Weights of a small transformer language model: width 128, learned positions.
Each number is 500 + 50 x the weight over its row's rms, rounded and kept within 0 to 999. Layers, rows and columns count from 0. Numbers have three digits each. The size before them is the row's rms in percent of the matrix's.

# layer 5 MLP up, 512x128, rms 0.128, rows 472-511, columns 64-127
117:485485562382409507466517512574547470385449488516442478543427577544549497626520466462451488570595545486563470531417529540539427582449564493501485540474534487500596473498472399543469441511481480
095:489560584557479529459531498510457438501533456454471565485430527435578573522497465518525415516533511430472523512593610515548450528519492419519546460501566510578625605453526549487506453503572519
101:565465500546428547466566452509564464628531546537475509428433479418577484467404516499611481566491490433519366500593564506533457523437483538493499454444501532542511470505509511570537545470556418
081:499611490511530556621432465472441528531458534506483579519450523402502529470543495487476538531409463494526511432412516559567507463587479486480590538481507468380456514472452515565471528581491522
106:491506653418459546517468600533508484484557525582514524508409527505565559553547498438484394518506534529496495415461483502506522569491473544508523476477535508529487438415559435448382493529574505
085:502497536549538512524390531484583443464493554555502513529459464506498490519429525444552469469530497497463433588609526474404475515430390543490455498467500577484430493480426522473513528547481487
118:521527461505510486542386516590541585526470554469467440533517445484631501541503486473571549490499432536610500541524491604510467499578420424503477510474481484461434477488516478511394561557453480
101:488448577493539447461498587499404485480496524493503496560493500441536485477515410444448415537500510546501490554499598496461460546420573510565476508498497503501489482461507438483550502532593522
108:578527469407500597492441543514492437420548515530512512406440468534544573486452415476425429544553533508533485508490538580492387486407413583559547428516444525487510525511476468554470565471510455
116:479505446545537463463549505506486509537515638541541477438447511490585445572526471547454417503509386547461500512552541613490495468459440440518497508464441500451598476412462484409586450522508461
097:509513458472547484579454478568387582514509576546476455437472509524520472504505465430502516572575463459479484514623549526382521543495445429547506545497549427514495578457505503534442434519435478
087:476546400536404443441494472509567527411471496501516392458482433553567499586438553463470508451506458539567479533566487494392510570494551461498491554482484504530544490475496466549546404526477533
089:474474533584515453507490497449390458526407511473487504522547473549429447502546499485470510445404518556450496507477479464482514446515466468422512484401581506551538478456514494431567424661509493
105:602477589467507504443493503586586404589500577486475508448529507546559410422473471538509475525487459467552463493489510500482492553483487402557530590414481530428506485494425467482482510505506450
103:568540496430560530526519451639448582507481554543438482451487545415596601445483486496552515493605505449530513522529484472509409484415513490548467485502487536509511481465367465507461516519529410
081:485522526488523440526485443536430504477473481558561524430488534596485545578470527530470565429529521513537512526486449588464473546552391428499624522475512527465503521435498578453475476547473414
098:551480470491560549475503540478437421511554518545504517502512456484520506451495570467504456469435417453493597535453486504458502462446458434499451503487564450548577463476504490476528479497505464
108:547477578422465624581468489459531487515569547465483494527451510472443468483480533442514438591534414434526501505500534520521539554502528535468471577521516449497473491520413488499485517527563493
106:622500553517516602483555464489495515534524616497567491428504486407602479511521523451529422552518497522471445468526520587478461430411534438580475425472524555483535552486539388606506548489441500
081:528588571537537468526531442449481498586487528464462458543510493467544409503430601451387516491436588618460461475487478507463487536491500485518533509464504564547500473488547455457498423537492579
067:494622453459462469627467456420509489534522340607464407434544557489482492495469549508433565439514510497574452474456501503534564488520448488408507571445443451524516465492448482397549424579463497
095:580561466527533519483465433534499500463578521552451535452503581519571513457493453437608472501490456437593509600498554492509481453497583421529501450492473495562515532491461458394457576463609500
118:524508471547381482511555462531412441448394521500537503542517466506555432539468469546551538545568568486576462490531483538493457525524430407550449524462533440431600477500526472484474432541521494
093:504440457555548466450530491567476457465508571496442401547435508482520423543535491537482467484576471536514443463559433519423470472422482521511468553466523515506573433440523543437575517543476422
116:498543487559502532452452563561586449521553538515552552506430421454548477577462453550512493491544494439460543552507601488467492533420491456516501605505452581426505493465482491444496512519529431
108:488480505465532446507420430581490542499540606476519496469458606489505526512516380509506442515473524547465503598557592507479476531515553444575521492517504500481438420406517545461476507528582550
089:505535527477444554569465525483493466525522514502567515446478470577505509591521498381622576566448492546546497356520564450560531498561514490513613556513502468442505462416465448555434465522490522
087:586596532471438594621455426451466519517513546491440460416496505501539455500462523358427546476446608611434465434547429593502515511579449454470582442499489497458496586450587515469476536523462526
119:495534490576554465499484518430334456490542542527510494480469457469548467455509456497490502534440491521524530532593527438500522517464525349527479453436460562480512518439506447530500511555558428
108:526558499501435540436556574538480440571545480471449457489571541442588608525478464442523387520539550478465473501587594563567400497550548498556516493483501485532613506419548408530434529511580493
109:572555442567485567461504492613547475483572552505433576513572600487590505493484409423514486533495539506562475476518475463484409504528467473494577517476493460499579587472508403515490579535489473
093:528522448504507498445502491532416383445439536479548485415537465486537446499477508512544465584536514558389590474535514604493457562421500540508481534482413483456585472443519397605505572546487499
115:522541430501514506579445459493428509541423481502477402580524546482500536481431486520437547463427566675587534524495523482559495405508505465557524568479448461532491537476514514500494428586443476
110:511493570471548456558529570530499514569563513500455614456540652436526531412492427443549509612501421554579488496509452505527454542549472466577571499463530501539487456462524492556520484524544500
103:530486463453579512476432465495502452571420462515549456432395503467532483419518502540477558481471415510534571521419511537537499534473476469552508546463474483493443545449473484534369447578432521
085:509434544528543480536550582504530569462530498508516440542395529553520462484520484488402436514456506552460479475449450455524467440588558507511542520392581474448481571490530512444543413532441494
101:540531494413559498587451565447516525508488586526500458536449570446515502541511501450462615465531492523469469504526497549495509482434540457541398486510574510466513563466538495496386401503402572
118:496464576565536524561454528522484535560568550508550571507604567489523522509451508388550488530503484538507488474571445485484401462483472485601502486423524476440602549457558409498544450563393573
100:515482553434496414473462473497465431448496459482516469570462414559493482553485408553504444563491502463603460615475550486539501452400447538410588539548457500506433498398524419525372457595491447
094:464530475529502472526551391484569393337438509456474518563516551549483540536473498533536530560480593526461463576448557496538526559562501558438555514522456402502473457454550425538482517599458456
# layer 5 MLP down (transposed), 512x128, rms 0.125, rows 472-511, columns 64-127
125:426559513463470531556520486452478581440520541477427416505462529535466537585499453475550475485528475468496522550546546469577468486509576475438498501528518471469532501465551422487488572415355532
080:466527529520482567494480424515583561543550491583472452556541503456478481438456482485429562474501486552506563510503525373470555489537520459642444528445641543558439517525400453469471473495516429
107:568549515501486421599495508423520477505524420588562501409496496555540370528546498551468434429380543426492506435422422435535514480516514535412517517564514491510454489512489506566588550413493528
085:512438489563550491470591530512541509550501502446436540456532518415493457471498478484486476557456568513474485437516457467526572355482512518572519525556483530502476568396505458579446527464582530
108:522495482542409558457606400527510422501440546528460627541418567529504516445514546468499579606447466442457527439518473509435574398505455484557545462513549441505500567441555545518444567508545488
079:550469480505509479478577508556474375533468446463468485504422521485440497504478436607523431531377543420514522535415442540467514492486469591387448534617402525502539519456560496526478521536525508
124:427465440459507519520468564416454421489557498465437479565491506456514570527436500491463458472520441424512563482513432510523464477451504542485531533471438524500508522580552519488449496479454526
101:436451514488438539462493372461542583433586530545477516513486516457526524516511516480535475466432570585510451508481402487547534417467531493449475540489563502584500515541507542509526532421495487
120:558495521462428594462505453376516498427522429518516427520508478532507528557475509589488563563451523541515516587503549544421543458490515362370546518404427524485444509531478505493379536579494484
129:432487466442482518457463444517476540597467531455493565438533519487548506471473469443479398488444463497517492426547462523596492534466428587440486476515421489449507436414536442518530608546519484
086:415501565402513437477535435444542501523545509508522590472578441473463464574456459396449576537546511446425530509588445430508558479538510351524421548487522494541499443550446565497554498505563529
093:567488530550548453517449537562510440576606435496507551431497528582441486488459582514518415511446549519530566467414443538521503489569509552459443520535418513553488406549475493528494434462464575
084:506462567392448532477479487556504447490438427470519461534468514506418581477446559489453536474574560493461434530555482552422540522428493549448405482511503481527529538574483588412540487468526437
107:457603516485531440467444474497545430598482511615476512477659504447537470360529395485526475488518478597495523486463526527559466464514506464494482501469413503499422539404481513492471471550576406
098:469413376518570479552576561538438554496564474379471442502546567426414469512544522528490507457565531436536469506414463449498510617576502460560477459595554473552482494512568521458527472447581524
080:481493533438502484536583496551498505577468516433543530487510406426479490480435525455519431513522474490466477521509547463574516467449577600534530453523484338487517515471478436523521545481561505
099:557505488381520586526456480390494480406502516537496443532520462500500557534528520530431468524520511596420450544464470502506558497476470632424497514521384516475416496511524430520493492579487508
124:442508525538563397444426460478446427526490513545463524495536455501471521487412618457532518498522601552418566445527474544517666492508456516386474461564507467508513445575565539509513439591472562
096:494404503542592470538511471492597474556545552442516564481400604459487470448522568442521559428541511506554500508453540477449457550417534500449471485483551502467485471441536509515478506518620530
082:501434403517492628456573516560435504487533512477453571398523561454506510524501412567578522503510451425467537575502523503600612437462518475473479457522486504490462542557563450543481549507428471
068:479477495517497638425537458569478489515502528493485438527467474430394519469491446484522520565532435528489461515479494485566438558483455454507617517477497505476530497445513527550466535587555437
095:540498504441559436440491486421480545529519449592600531484536537533535538449463454522478478573525491506476550509387480463557540412470418478500531396515550526510511462527530480419554419475522623
129:526502488592433517536490580483482444561501524459522548433417550473524594597541661496510549490623423381492464507593551512471477527507480472535469576440573444517533489481611500479524508489446444
092:449460524484506512528459529490602488505494500435483504472435438517440445462573626493510529489544453586493482531601507476484456550462539518438491515498530490456503480467563454469569550556507496
124:511554484488501492515478548514525425435542376516471542504483481451460499517535507528556492527522535494412505534462629496445456469450403515491478485578385578415467530459573588588530480517575564
113:577482569451606560536562529436478461464410412436501461499578568490492439575567532519494498504524473509438447503522469433549515513417383551452616516507393561389465570474447478526442501533552494
093:461463512493446527506484418470457562457486505457562467463508492440404432376546563491553494485434564488403527526477464524495513533447452478425509501509430614466494503488489593517516579519534574
090:501427498495541593496505494409573529537552399475491455501506577488562519507498527546538503466434541433563467473498489471516614499486603464522477436550400559516416547600472468573533523446483417
115:462528466445575579554531536434549490506489493452525479475577524457481452518497568500478482538463439517469582479452664414510549558413475489476548425459427582496428484485475541458543428508577544
093:450484498579456514499478414560572470541609480521416493559505518509484416457474493490502576458536504495516498466477446444480476489539527450599465549451632503545569568501467512456524479455440448
109:444558456527476611590434535493469562466515468470413420545469467491564564588497490569472562583535438503435482562434484430611434441508488478432605451429516483541516480591540447497506413537424470
092:532444468460483465539514518533439577461502462562537495487431535534546497526460491496462464510498357481555453554462509486555533410579529505415543596468535481458467571523374495562615585490432480
110:508441509536544556437531526537615483443507509495395552546424424595423476532523520388603505509557483440473484566582515453509508529519520458467443490506528482463528536392501500490462442399453493
117:477531469490526552405568508548516633380427472433512515514517511505483468534533448607510494434522519438526486457547469492468462426412484465553551627444497428569501502470511517507537536591497486
109:568501574399535515603463489516500510421511528471454475493490467416489435487500504558447486570460513543526476489476424428512499495568583488576452525518445541511457470450468515387515463407614564
083:519533422502440626450570580502478484506492452441506531436473507519388519508485503509443528534462437479463456545522392599529573484546471482459529483566506514528483492552516467521525549622483472
106:497518539543366463501488493397503501519567487482578497510561548480516523516429553488468488517518509507464532470460452512471722553521452505484475473538429452484434523444497551550535506558478480
117:479490408589525523502524524450577432532410513430436462472523511427514475521578522564576497496532453447487466475512544482532436535463520513558466575414544461526523599524524447516533460592450496
102:476536402589548569523425574508505408524533484499543527500507485480487540502491568599441473575592502500563536522508454420505424472482519409472478474461479543478422605528620517509452594509525532
093:548576559490465587464453547520427552491520469402562470452512531486494453432415570574451599585544483519498480472471474453505538466473493445563491564503500512518507522492359510472478572453593464